From a checkpoint of a small transformer trained on Wikipedia: 7 heads of 64, 544M tokens.
Each number is 200 + 20 x the weight over its row's rms, rounded and kept within 0 to 999. Layers, rows and columns count from 0. The size before them is the row's rms in percent of the matrix's.

# layer 12 MLP up, 3584x448, rms 0.0855, rows 1487-1512, columns 64-127
107,196,191,173,204,217,205,206,231,173,200,187,191,220,206,195,192,232,199,217,250,155,205,209,222,184,190,198,187,176,190,242,173,225,204,178,201,237,159,190,227,215,179,174,199,240,220,207,204,209,187,219,209,213,212,206,224,189,189,163,229,229,176,180,234
089,210,252,237,221,219,180,228,176,193,190,181,188,193,218,215,200,199,215,184,209,160,183,198,203,202,214,191,214,225,188,221,188,189,204,149,176,194,195,226,207,189,194,187,186,199,215,218,186,204,236,203,198,198,184,190,194,230,195,202,218,195,191,165,196
103,211,187,198,212,212,218,212,194,183,219,178,182,177,174,216,199,182,233,198,194,238,173,196,205,195,177,201,208,211,198,209,204,206,216,194,189,176,197,183,191,181,213,192,184,183,200,177,209,176,255,211,179,209,205,210,210,200,208,160,246,182,231,214,190
094,178,237,180,167,222,215,231,187,202,220,224,181,229,202,182,178,214,255,194,215,182,197,211,191,220,202,208,213,190,181,200,218,200,199,216,215,177,190,168,231,193,211,230,236,199,167,227,232,165,199,187,198,187,207,190,222,210,201,177,198,222,240,209,188
109,215,219,217,209,206,174,226,205,213,193,249,176,207,236,227,191,177,197,221,223,193,190,256,203,189,212,203,185,194,196,185,187,203,185,225,215,219,234,201,206,220,168,201,198,215,220,215,179,175,185,217,178,220,219,194,213,228,234,215,201,208,210,166,221
082,214,197,272,189,197,201,171,160,208,225,175,213,208,215,189,219,188,209,187,196,202,184,219,179,217,191,169,214,199,227,200,220,199,210,167,168,235,196,158,200,165,194,180,214,169,237,251,197,212,214,188,202,167,214,200,205,227,181,202,213,203,207,173,214
105,186,202,201,220,201,217,218,188,218,223,219,155,182,168,170,196,249,234,191,237,208,193,185,223,198,159,208,208,195,203,222,184,191,216,204,204,206,215,222,208,205,233,204,191,205,173,215,183,207,208,219,194,167,183,238,220,197,217,207,206,167,204,190,220
102,166,221,189,213,202,216,216,211,178,227,227,185,237,238,211,232,190,230,190,223,184,203,200,219,205,183,202,203,215,177,209,240,221,204,164,153,180,178,232,232,171,193,168,160,200,212,189,209,217,202,189,222,195,191,191,150,195,192,201,202,190,230,188,211
095,224,221,215,179,228,202,204,168,162,159,197,216,227,216,196,205,199,225,230,217,206,222,183,184,209,168,210,232,170,216,208,184,193,196,159,221,195,234,176,193,188,196,193,170,193,222,210,193,195,189,221,185,210,186,205,189,212,211,211,233,185,203,208,195
111,219,192,194,187,203,211,192,234,198,222,211,177,209,210,225,162,157,198,205,200,192,186,216,195,228,273,178,185,196,210,199,189,193,225,227,214,218,197,201,209,169,190,193,204,189,203,199,194,198,170,198,213,191,169,192,176,189,184,219,179,159,220,181,201
105,182,202,183,190,203,189,230,171,186,165,207,221,199,214,197,193,189,186,191,180,214,188,160,172,237,201,172,169,223,190,221,207,197,215,216,186,192,209,223,216,182,208,192,184,198,233,218,207,205,208,174,218,209,179,181,225,175,197,173,219,191,203,164,165
107,203,203,191,198,214,187,182,211,215,216,210,217,199,224,193,194,197,155,230,177,192,223,178,219,254,198,179,185,183,198,162,214,204,194,178,203,207,201,195,219,194,167,201,219,206,171,186,184,218,204,212,163,178,199,174,189,205,198,171,201,196,194,198,205
095,216,187,194,196,217,166,228,155,176,211,182,219,198,188,206,201,203,190,198,199,186,195,175,201,207,223,211,191,189,189,148,201,240,197,188,206,188,166,158,233,187,184,211,208,222,208,195,205,191,207,217,190,198,199,174,212,204,214,196,160,166,205,251,189
084,185,176,216,200,197,229,194,229,223,223,201,206,241,164,168,188,182,232,223,241,211,207,238,210,213,236,222,197,184,172,203,196,217,194,193,197,215,191,170,186,201,194,217,193,219,179,208,225,218,198,181,178,219,178,238,186,199,151,201,185,161,244,225,177
118,184,197,206,185,199,201,212,177,190,203,196,217,167,213,174,211,173,198,210,204,221,203,185,205,195,196,216,186,193,227,179,202,140,208,183,189,198,170,212,173,174,209,200,190,213,202,203,180,204,166,237,157,195,156,210,185,210,187,162,222,191,195,193,210
097,186,200,192,197,189,178,196,177,194,193,180,217,201,204,182,241,210,183,212,179,194,197,205,189,219,225,181,208,251,192,192,178,228,199,217,179,208,188,194,232,213,240,224,207,193,172,226,219,227,190,213,169,199,194,201,205,209,212,245,179,192,213,229,186
103,208,230,213,183,219,221,225,190,219,210,201,187,196,186,219,201,178,235,220,202,221,184,204,214,188,182,219,175,184,195,213,206,251,190,178,220,211,175,199,214,210,212,168,203,186,192,209,197,257,204,212,190,221,229,215,201,186,217,199,208,181,203,234,206
093,200,169,204,203,196,190,179,158,168,195,210,224,170,236,189,200,190,186,196,195,206,196,217,203,237,172,215,225,199,224,180,205,198,206,215,195,189,169,190,215,186,183,211,200,195,204,173,179,147,205,224,207,169,207,234,188,211,204,219,196,176,224,172,210
086,203,182,200,205,210,183,216,210,186,187,211,188,230,205,205,211,191,171,211,242,237,184,201,229,204,187,190,223,199,187,195,193,208,250,205,166,173,179,203,207,159,165,210,163,225,197,208,227,221,178,179,217,203,204,204,196,186,185,212,197,191,214,211,202
101,185,237,227,189,180,211,238,201,194,149,216,198,151,235,214,199,209,203,222,186,182,167,192,161,197,203,210,213,218,203,136,189,189,185,183,197,158,184,163,214,182,193,175,171,196,204,219,198,172,206,222,170,191,177,170,218,211,197,219,182,227,209,229,185
110,188,259,192,228,227,181,236,224,226,232,189,208,224,211,191,169,191,183,172,232,197,200,224,226,224,203,168,204,155,225,192,204,221,185,200,209,202,217,187,171,172,146,216,205,159,167,193,218,197,182,188,184,188,180,205,201,206,169,200,181,177,177,221,183
111,181,214,208,217,205,178,159,198,225,218,197,202,231,214,221,203,172,187,241,199,206,190,178,183,209,197,178,197,190,163,212,211,234,182,202,222,184,201,202,186,225,208,228,166,187,185,189,202,202,198,188,194,186,219,182,169,182,193,185,181,205,188,174,168
093,227,177,213,230,232,201,194,194,172,171,212,164,177,179,207,209,212,220,219,214,197,184,205,202,197,228,180,172,181,195,192,208,219,179,190,173,226,204,185,246,211,196,200,178,212,204,220,229,216,222,156,235,187,221,158,170,179,202,196,185,209,218,207,231
093,212,193,199,199,190,184,197,168,159,174,179,229,206,202,170,188,195,180,212,205,200,192,223,228,212,201,202,160,191,225,227,201,203,196,174,192,177,229,218,203,236,184,211,196,224,188,181,195,197,205,241,221,199,198,205,199,256,214,209,197,194,221,179,175
111,214,202,212,175,193,185,201,214,214,195,212,220,175,200,188,190,198,201,213,195,205,170,189,176,222,186,197,179,221,197,213,235,182,210,194,200,211,205,210,209,205,194,191,251,231,200,211,201,221,200,203,218,176,201,199,188,219,176,187,192,183,193,205,213
097,204,157,211,161,206,218,235,220,196,206,207,150,193,222,169,179,190,219,171,198,208,186,232,191,224,156,231,208,201,195,239,160,213,187,241,189,184,197,203,198,186,204,196,208,211,212,190,220,237,212,200,206,199,188,169,233,177,196,168,213,183,251,213,170
# layer 12 MLP down (transposed), 3584x448, rms 0.045, rows 1487-1511, columns 64-127
103,217,217,212,221,193,215,217,183,212,201,150,171,188,206,210,183,223,190,180,216,171,205,199,218,191,208,179,182,247,201,181,202,183,212,189,190,220,212,183,174,187,155,211,216,179,191,180,192,184,234,191,220,178,212,206,211,192,193,185,239,206,196,196,191
090,199,167,172,226,191,197,221,207,229,224,241,230,184,233,163,205,225,202,224,218,194,210,204,219,206,201,222,237,183,208,207,201,167,191,212,188,206,191,208,173,195,217,178,175,239,196,204,219,168,207,143,230,210,210,194,232,189,218,207,183,208,187,211,194
097,176,178,184,190,177,192,175,193,189,203,198,214,214,216,199,246,219,206,205,208,191,230,189,206,202,176,203,206,189,191,174,215,210,171,200,180,206,191,187,177,187,223,214,231,203,208,230,213,187,211,193,207,221,202,187,193,183,214,221,221,197,229,219,178
087,194,200,207,167,220,199,226,183,181,210,229,178,187,187,182,221,229,176,179,177,214,207,199,214,175,208,226,168,160,223,206,200,184,207,197,200,209,209,184,192,183,179,198,194,222,178,214,195,188,218,173,204,179,208,233,202,189,219,173,182,175,215,179,212
104,196,173,212,224,197,159,199,180,205,200,169,200,189,186,193,204,204,214,195,187,175,181,230,247,222,217,194,191,201,211,188,175,172,190,213,198,251,201,154,214,207,240,216,223,224,232,218,209,212,174,195,194,218,160,195,231,218,192,208,195,193,183,197,181
081,209,186,223,171,204,244,183,174,190,193,199,225,199,198,156,209,215,191,196,210,199,206,184,141,241,220,191,193,229,183,192,224,172,178,250,190,194,224,172,168,191,205,188,171,226,201,215,157,189,201,206,190,199,224,242,227,200,231,212,183,183,190,211,198
116,209,189,226,201,229,184,214,172,176,203,226,203,252,159,186,196,210,196,194,175,168,178,196,193,201,178,237,202,205,209,212,159,178,230,211,217,190,235,184,222,202,202,182,202,204,234,189,210,179,193,151,213,234,208,179,203,157,188,195,230,223,202,204,196
101,204,173,174,200,190,191,205,204,237,207,182,221,203,195,214,173,204,170,223,206,226,176,210,176,199,203,200,176,218,183,195,232,226,166,168,217,188,202,187,195,170,190,186,184,163,215,198,179,221,208,215,200,216,198,172,187,206,194,221,215,196,195,229,230
093,188,225,178,209,194,189,205,190,205,222,207,226,202,191,202,214,190,220,230,183,179,231,175,199,186,177,235,248,174,222,177,177,215,196,180,216,181,205,200,234,211,207,185,183,205,204,218,185,205,190,242,178,239,202,179,231,208,188,213,197,169,182,214,212
113,206,202,208,191,196,188,216,157,206,220,187,202,178,165,234,203,196,184,202,219,196,194,211,206,176,216,177,193,217,204,216,201,231,194,217,192,225,214,185,201,206,219,174,172,161,221,184,212,196,200,158,158,229,204,187,182,216,236,234,189,222,189,192,196
099,202,191,235,203,224,223,199,184,208,186,223,211,168,207,174,169,207,195,178,216,206,185,237,207,201,227,207,178,197,193,228,220,219,184,204,181,208,183,206,178,209,231,177,195,226,231,198,201,215,207,206,165,201,180,213,222,206,175,185,165,188,203,170,191
099,175,223,162,182,195,186,189,181,218,201,199,222,193,198,203,201,179,193,202,174,183,238,174,193,193,242,185,173,180,197,161,210,200,199,175,198,212,200,197,217,213,222,212,203,204,183,165,194,221,175,159,226,193,220,217,240,228,228,220,204,210,199,193,192
090,217,181,179,169,216,226,191,177,228,214,172,175,189,181,187,198,199,202,193,235,200,166,203,209,200,199,238,208,161,217,224,192,230,204,150,219,210,208,188,203,216,221,198,180,203,163,191,181,226,179,187,195,200,182,228,180,221,205,240,212,192,175,183,222
094,224,191,245,200,219,210,218,218,200,173,217,204,180,193,172,213,187,198,229,198,203,206,199,212,157,172,200,184,207,205,205,184,198,180,203,206,207,190,184,197,172,208,167,186,198,169,204,183,212,201,206,150,203,175,214,237,197,240,210,220,187,176,196,190
121,182,205,179,197,154,166,186,216,206,227,213,228,206,224,214,210,165,201,209,210,203,226,226,185,210,189,210,172,157,176,220,210,196,207,222,249,206,220,208,190,192,234,219,203,186,200,194,217,212,208,181,190,185,194,186,191,208,195,199,210,223,224,198,219
098,224,179,195,196,187,214,197,204,204,228,210,200,167,203,223,220,167,209,207,142,213,178,194,200,208,226,189,194,239,198,193,181,228,216,223,222,194,192,220,223,192,202,180,213,227,203,232,213,236,202,204,225,179,222,195,179,173,183,221,200,175,206,207,212
103,232,193,174,187,194,204,183,199,172,198,194,190,202,210,209,215,194,212,210,218,208,231,192,168,185,197,243,193,150,182,237,212,203,189,178,213,247,181,176,181,217,213,174,195,215,202,181,185,251,219,199,175,215,207,175,206,150,163,170,214,214,213,223,189
092,190,206,201,179,201,180,191,216,212,207,168,194,200,240,196,188,197,194,188,213,200,164,217,221,181,228,188,191,210,220,184,205,168,234,210,222,201,188,222,206,185,219,174,201,172,155,141,205,168,158,197,199,197,183,181,203,199,166,206,216,179,181,144,196
085,218,211,250,219,189,223,168,204,185,193,226,240,233,246,196,186,203,186,156,224,189,224,216,221,228,195,192,194,216,219,192,223,161,189,221,207,180,180,197,156,197,198,188,184,213,186,196,208,194,223,189,221,177,221,180,189,204,182,190,204,153,204,228,223
097,209,206,209,194,182,180,230,231,165,182,198,196,216,215,176,183,181,202,248,208,186,202,192,175,193,202,176,207,235,218,187,217,182,198,199,197,203,200,197,179,187,204,152,169,208,188,180,201,208,182,189,145,199,193,226,227,208,187,213,219,206,217,225,187
111,205,200,165,220,212,189,203,209,141,192,218,212,235,217,215,209,211,179,209,216,186,171,216,195,191,188,177,228,179,178,214,179,198,177,212,204,203,197,156,185,216,165,194,222,166,203,219,242,215,212,224,217,196,206,162,184,174,176,175,178,211,222,208,200
121,222,163,214,228,180,205,165,221,217,238,203,160,193,189,229,189,219,175,173,207,234,200,185,190,221,208,228,198,207,191,196,250,199,203,221,191,190,191,215,200,214,221,215,214,219,201,214,228,225,186,215,194,209,161,158,171,172,180,168,183,180,235,214,185
088,204,151,217,200,131,208,203,230,257,220,199,162,194,209,206,193,187,196,204,213,207,157,180,220,237,186,211,217,196,200,222,176,206,186,193,192,196,216,205,219,205,227,192,199,192,221,228,182,191,191,176,171,184,232,192,190,212,201,205,219,219,208,225,239
091,246,220,177,222,189,184,196,213,199,184,198,182,149,218,151,198,224,176,173,194,217,187,200,220,181,194,207,208,222,198,165,171,197,227,202,200,205,178,197,226,200,196,173,190,192,226,222,163,195,179,213,211,213,186,211,215,193,178,195,188,210,230,200,210
111,194,166,202,164,203,188,217,198,217,178,171,185,217,172,191,198,201,208,193,180,249,176,227,202,216,195,201,222,195,195,198,167,218,208,210,174,203,178,172,218,244,174,150,223,176,198,235,223,205,202,202,208,176,210,197,200,189,171,195,185,224,189,206,219